config = dict(
    num_attention_heads=2,
    vocab_size=3559,
    hidden_act='tanh_gelu',
    parallel_block=False,
    init_std_up=0.0442,
    lr_mult_down=3.0,
    beta1=0.95,
    decay_shape='linear',
    batch_tokens=16384,
)
Each number is 128 + 32 x the weight over its row's rms, rounded and kept within 0 to 255. Layers, rows and columns count from 0. The size above them is the row's rms in percent of the matrix's.

# layer 10 attention key, 128x128, rms 0.175, rows 70-82, columns 0-127
size [114 121 117 113 104 115 116 113 120 117 113 114 114]
[[133 180  97 145  95 146 157 184 151 139 125 168 149 139 130 171 147 133  80  84  78 147 135 126 160 143 100 127 118 166  83 120  85 110  88  87 115 133 130 126 135 124 171 159 133  96 142  66 105 151 172 159 104 142 116 138  96 107 135 158  86 137 141 185  87 140 160 210  92  96 125 134  82  49 161 101  81 162 229 126 109  83 159 104 143 116 151 120 105 127 126 152 157  83 152 127 158 127  90 110 126 176 107  80 167 100  76  90 108 156 149 149  93 118 100 118 134 109 150 157 154 142 109 185 116 101  94 204]
 [ 88 150 115  94 133 118 177 121 129 114 183 204 182 140 131 133  56 170 153 144 168 120 126 138 126 107 146 132  79  90 157  47 114 123  89 114  18 169 104 148 102  84 115 139 161 161 123 140 114  93 132 185 178 137  99 108 133 146 101 119 193 109  89 132 158 136 168 134  96 178 107 101 113 125 135 206 126  83 121 179 164 163 100 144 152 163 142 104 147  81 138 109 115 149 137 148 112 102  95 186 136 120 151 150  94 107  79 105 168 133 126 121 160  97 133 145 104 148 122  98  84 126 153 130  70  88 158 133]
 [164 146 105 136 108 141 114  86 158 135 117 175 178 135 131 101 159 130  82 150 127 139 175 135 189 160  98 151  96  57 102 109 114 110 133  93  97 119 124 144  72  87 144 223 147 122 159 167 129 113 104 152 142 177 186 130 154  92 112 108  71  95 158 142 138 143 102 115  24 161 126 118 109 170 107  86 104 141 148 131 184 196 134 151 149 114 135 146 112 111 137 111 102 114 148 134 116 120 136 118  69  93 106 142 183 169 152 113  82  68 166 101 130 103 116 108 115  59 146 183  89 158 163 114 154 113 165 123]
 [138 153  78 124 116 169 125 101 134 122  46 164 119 120 102 118 128  78 162  72 173 133 151 119 112 167 100 135  87 125 149 103 146 122  97 180 138  94 171 137 138 116 136 143 156 118 119 145 123 143 120  95 144  81 173 165 160 122 128 137  98 113 158  81 127 141 195 125  58 106 101 183 140 118 115 144 138 152 133 164 134 119 137  60  85 197 143 154 150 127  74 175  69 181  95 125 150 173 138  91 143 120 131 115 100 142 148 152 110 131  88 151 115 172 128  74  93 119 148  54 122  86 187  68 196 151 131 181]
 [123 150 129 137 113 186 107 130 103 100 155 154 122 126 156 116 137  77 161 103 126 134 178 163 146 155 123 129 121 156  90  81 101 126  35 117  88 133  73  81 166  84  91 129 129 131 150 119 119  84 170  47 124 130  81 144 111 167 124 115 160 124 135 124  86 201 136 151 157 193 143  98 182 123 145 127 146 105 116 119 147 124 136 239 139 128  94 123  75 196 140 117 174 154 127 164 139 122  79 165 105 128 127 125 129 135 131 126 174 127 103  83 132  88  94 158 114 126  73  98 118 130  66 128 203 134 139 151]
 [ 84 160 135  56  70 127 121 114  84 175 141 166 142 179 135 191 174 114 131 142 165  96 163 122  86  96 142  87 125 191 128 206 132  70  93 136 111 165 151 101 176 121 104  95 161 136 118  99  89  73 146 120 136  81 169 101 113 172  93  96 173 131 135 125 174 129  74 113 139 204 138  82 134 123 123  85 131 108 146 130 163  80 125  86 137 142 178 139 153 120 105 114 109  69  86 115 108 129 120 177  99  90 133 195 161 155 160 107 111 107 131 127 198 178 158 133  95 142 123 112 136 115 128 142 139 123 115 130]
 [ 81 136 164 161  65 141 145 124  89 155 106 174 107 133 130  98 155 118 137 142  91 172 109 169  68 125 141 116 120 132 165 106 121 121 145 154 167 132 128 110 122 107 207 114 146 120 148  65 129  73 152  89  72 197 109  88 129 161 107 127 107 143 187  50 164 157 116 121 125 105 147 107 140 149 147 116  77 117 122 115 146 121 123 146  40 176  72 173 131 125 191 136 119 176 119 154 106  77 198 110 133 125 163 116 119 131  70 172 135 104 127 111 118 133 153  65 134 147 127  81 164 117 133 111  91 149 181 170]
 [111  78 119  85 123 179  95 144  74 142 155 139  77 118 145 131 130 128 128 167 150 115 128 126 129 127 162 106 176  88  70 153 166 142 123 148 116 102  83 133 128 101 129 144 118  76 137 150 121 108 156 152 104 205  82 134 112 152 107 150  98 192 156  84 154 137  98 169 160 118 164 141  92  90  53 154 114  87 134 159  58  99 117 149  76 110 119 165  99 130 170 126 117 163 163 122  59 142 127 196 119 110 119  98 164 179 146  83 128 131 114 140 122 184  60 175 101 155 151  66 144 134 141 151 198 131 157 121]
 [158 141 142 141 108 147 107 196 194 168 103  87 135 146 131 155 115 133 117 123 162 201 105 149 148 130 118 156 148 126 125 135 143  59 164 123 147  91  93 135 117 107 156  99 122 131 117  86 135  72 111  99 133 125 195 161  81  98 153 181 153 130 137 100 155 140  95 144 131 136 188 104 112  56 111 115  83 138 132 161 115 159 159 128 120  93 165  81 150  87 184 178 111 103 124  76 126 171 134 132 220 101 117 117 109  77 107 186  67 111 165  91 118 186 145 149 160 104 104  81 116 129  92 112 107 123 127  65]
 [132 102 176  46  99  83 150 142 143 128  80 140 101  98  59 160 115 160 149 101 173 134  97 145 124 140 134  97 138 156  74 147 160  96  45  63 151 162 139 195 132 106 106 129 146 115 125 143 145  85 114 168 121 149  61 106 183 114 160 104 111 122 155 156 107 176 115  92 125 128 169  93 160 130  92 124 185 164 138 162 124 101 118 158 197 113 169  63 136 157 125 134 139 173 160  97  78 154 151 101 154 164 145  50 127 142  96 100 104 158 127 134 149 163 120 150 122 116 121 133 109 188 123 145 106 132 131  76]
 [134 126 154 115 116 138 105  77 124 103 110 145 133 197 115 159 120 132 134 130  95 167 116 177 159  94 169 125 181 122 143 130 140 130 138 123 113 115 205 122 111 161 116 138 101 149 131 122 146 159 126 181 106 113 133 108 123 144 102 207 197 115 148 140 123 105 134 158 108 133 145 174 157 173 117 115 197 103  63  87  49 119 173 131  84 148 128 173  25 118 160  81 144 154 104  77 134  96 159 134  90 117 124 144 118 114 127 126  73  64 136 108  95 135 104 113 101 135  82 167 104 138 220 108 119 133 124  78]
 [ 81 126 154 127 104  68 180 162  92 102 104 154  88 155 113 123 128 102 117 112 151 121  81 166 210 129 140 102  79 129 131 162 109 122 105 104 142 111 168 131 102 134 138 182 127 132  89 132 163 162  94 187 176  74 165 100  62 121 126 160 134 167 114 115 114  81  84 145 139 122 186  63 110 113 167 118  81 181 102 167 116 119 101 159 140  97 126 104 160 139 113  82  98 135 156 198 187  97 107  75 137 121 127 147 147 222 142 106 172 130 100 133  88 125 104 125 154 183 114 129 144  99 170 131 140 105 160 123]
 [129  81 133 181 153 180 129 142 195 146 127  64  77 131 119 172 180 116 103 103 193 140  80  56 127 113 152 123 174 110 124 113 142 158 100  81  95  99 102 147 136 186 106 122  86 138  92 142 109 168 179 140 132 153 116 154 124 117 172  76 177 120 109 134 158  58 163 142 105 111 205 127 170  67 124  66 129 135 103  90 100 120 176 147 112 118 165 114 170  89 108  83  81 158 109 154 180 151 144 150 129 117 140 118 159 116 126 128 122 147  84 130  86 180 138 105 103  98 119 147  83 134 156 123 151 143 148 171]]
# layer 10 attention query, 128x128, rms 0.17, rows 71-82, columns 0-127
size [111 117 106 103 110 114 112 115 111 107 110 105]
[[133 171 127 164 131 119 168 143 174 141 120 151 134 174  94 131 129 122 140 160 142 133 188 101  94 122  88 137 114  94 126 130 132  97 126 170 138 127 106  63  49 156 129 126 135 120  97 116 125  72 146 104 121 169 180  90  93 145 150  86 146 154  73  98 170 122 145 192 124 118  99 119 103  96 102 192 143 140  98 179 150 136 163 143 130 107 149 154  90 144 148 165 113 114 150 131  99 127 151 130 155 119  42 123  69 105  78 132  75 147 194 116 106 106 153 150  93 167 197 110  64 107 162 209  94 171 113 110]
 [163 184 111 127  98 123  72 149  97 148 105 111 143 113  39 120 126 157 129  88 136 133 116 122 177 122  96 144 158  81 106 107 202 135  94  77 102 122  87 143 105  95 160 139 169 132 112 142 100 103 101 127 151 137 138  42 134  98 115 115 156 117 108 154 167 168 125 132  41 168 151 124 136 176 102 116 179 111 141 155 172 109 195 116 149 124 129 122  84 135 113 162  45 151 150  57 103  99 153 115  99 193 129 181 141 166 101 153 150 135 110 168 161 171 127 107 144 160 120 193 105 147 146 127 114 100 141 109]
 [ 88 127  96 200 133 144 145 123 128 132 122 162 122  59 104 111 104 155 143 117 189 166 210 120 127 107 119  88  77 103 200 122 157 111  60 138 133 143 138 120 121  64 123 137 105 137 119 118 106 129 129  91 107 134 161 121 176 116 176 130  73 172 149 116 165 131 111 100 138 179 140  96 102 156  89  97 120 137 124 121 156 121 121  99 166 175 163 151 124 155  91 156 158 179 162 123 156 136  58 114 145 177 155  73 149 134 148  93 165 103  81  82 111 142  93 112 162  80 182 162 179  74  96  99 108  70 125 124]
 [175 151 130 144 115 158 126  94 163 144 125  92 129 142 108 179  86  83 138  88  72 154 136 142 141 145 106 124 116  98 145 153 115 159 102 137 110 143  88  52 121 152 103 176  72 109 118 138 121 117 122 135 145 157  85  93  71 192 103 106 189 182 195 162  79 174 157 142 120 141 160 146 118  74  81  84 136 156  42 171 205 138 120 172 102 142 128 157  96 130 139 148 150 148 160 167 120 124 160 146 103 117 140 159 125 101 157 130 131 110 121  70 136  80 119 148 116 126  74  71 123 146 104 135 135  92  91 192]
 [129 124 152 133 116 159 143 108 163 101 187 102  97 110 142 135 171 128 127 144 149 109 108 213  69  78  82 142 126 103 148 104 111  78  67 190 177 147 140 140 120 158 171 129 178 116 114 120 108 146 130 190 135 115 153 112  94 108 153 131 170  93 171  90 141 123 158 101 165 139 118  45 111  76 159  59 110 110  98 165 150 171 216  94 123 142 143 149 169 134 140 154  64 117 139 175 120 131  82 135 115 103 112 132 113 147 104 120  76 167 127 119 158 121 187  94  93 159  96  86 140  93  83 104 134 146 123 154]
 [139 123 127 145  69 121 135  84 147 145 166 119 118 145 137 116 127 136 119 129 127 131  90 137  93 163 131  84 106 125 156 172  94 150 127 129 130 174  98  39 186 125 132  76 155 172 163 109 147  51 155 142 145 142 107  79 129 122 148 142  68 144  57  73 126  96 131 167  92 150  93 122 122 118 149 106 107 122  92 147 144 132 126  95 122  79 113 162 148 146 158  94 173 149 170 139 135  48 156 110 122 137 158 115 142 136 124 146 156 168 110  77 139 192 150  86 116 102  99 223 204 197 123 119  74 110 132 113]
 [111 106 133 147 171 106  97 128  97  86 187 137 106 183 107 179 120 127 127 153  90 120 119  88 121 151 194 149 163  87 101 145 150 101 193 140 104 120  70  48 122 173 130  97 136 114 133 141 128 154 146 153 195 136 101  76  84 115 146 158 134 130 126 140 113 112 149 146 104 129 202  54 167  82 118  92  91 190 200  90 149 139 115 109 135 140 142 174  98 133 145 130 110 171 114 137  86  96 150 135 164 133 170 142 143 146 169 104 142 185 119  52 117 110 104 118 139 114 133  64 130  74 126  77 129 138 147  99]
 [122 128 117 147 140 126 127 139 155 137 188 167 104 116  78 101 112 104 108 108 120 156  45 140 171 124 196 106 121 117  93 101 108 123 122 169 127 132 147 157  78  95 170 134 181 143 160 183 173 135 126 155 153 161 163 165 111 114 149 163  60 113  74  94  65 158  94  99 126 220 106 147 109 149 180 152  93  49 115 125  90  85 117 156 121  61 118 163 134  85 198 139 115  94  99 123 111 147 106 112 116  98 175  72 135 113 178 163 130 138 135 121 137 159 165 117 125 119 133 100 141 133 149  91 155  83 125 107]
 [102 124 142 122 120  74 113  84 154 138 169 122 111 104  58 117 129 146 133 102 109  74 134 140 115 122 156 143 176  68  80 147 114  87 124 130 160 138 174 142 119 108  82 253 146 128 136 181 125 118 164 119 157 188  98 176 167 125 183 131 115 167 129 151  71 134 155 127  96 134 129 146 197 143 128 104  73 142 138 164 105 100 123 168 107 164 124 107 130  80 146 111 157 116 154 105 120 162 159 204 173 145 101 114  76 137  88 141  76 174 146 165  74 122 104  81 106 111 116 103  95 102 158 149 151 139 105 121]
 [ 92 155 146 113 125 158 107 131 110  95  91 171 141 143  95 184 149  75 120  93 124 147 147 158 136  58 167 125  92 168 123 172 117 148 142 117 117  87 146 139 161 128 123 165 124 153 117 151 114 187  62 160 158 114 138  99 165 106  96 181  82 120 163 102 201 121 112  85  98 108 108  88 104 115 121 112 144 115 181 125  62 190 166 161  91 146 178 137  89 180 101 103 185 100 129 168  91 122 153 161  90 132 107 105 155  92  80 116 112 160 162  82 117 163 130 132 141  93 108 133 173 158 146 126 121  92 178  45]
 [ 56 153  77  98 177 103 195 140 114 111 118 126 104 108 109 160 153 125 163 180 126 116 100 155 150  96 158 104  94 125  89 131 104 144 147 116 165 125 114 143 103 250 122 145 135 135  81 126 188 113 128 107 154  87 125 103 111 133 146 109 137 129  96 191 163  94 149 179 146 143  95 118 106 167 126 137 122 149  84 138 151 110 141 138 108 170 126  96 117 150  94  61 100 156 116 148 127 128  74 116 137 112  91  96 162 189 112 150 128  57 122 147  61 188  76 138  66 132 108 184 126 130 158 142 168 131 137 178]
 [126  80 127 171 177 178 125 163 131 150 157 159 158 127  78  70 133  62 105 141 158 138 121  18 140 110 122 168  73 157 110 138  72 117 128  81  64 143  96 170  98 238 111 118 126 151 126 125 174 155 150 147 128 132  71 159 139 114 165 139  96 110 127 123 170 127 127 107 132 111 151 124 149 107 150  98 131 113 169  96 117 177 171 176 163 163 103 107 120  92  91  84 129 158 136  89 133 157 131 148  94 111 166 108 121 114 150 149  79  65 150 111 108 143  97 141 160 111 134  78  98 165 129 177 136 113 140 112]]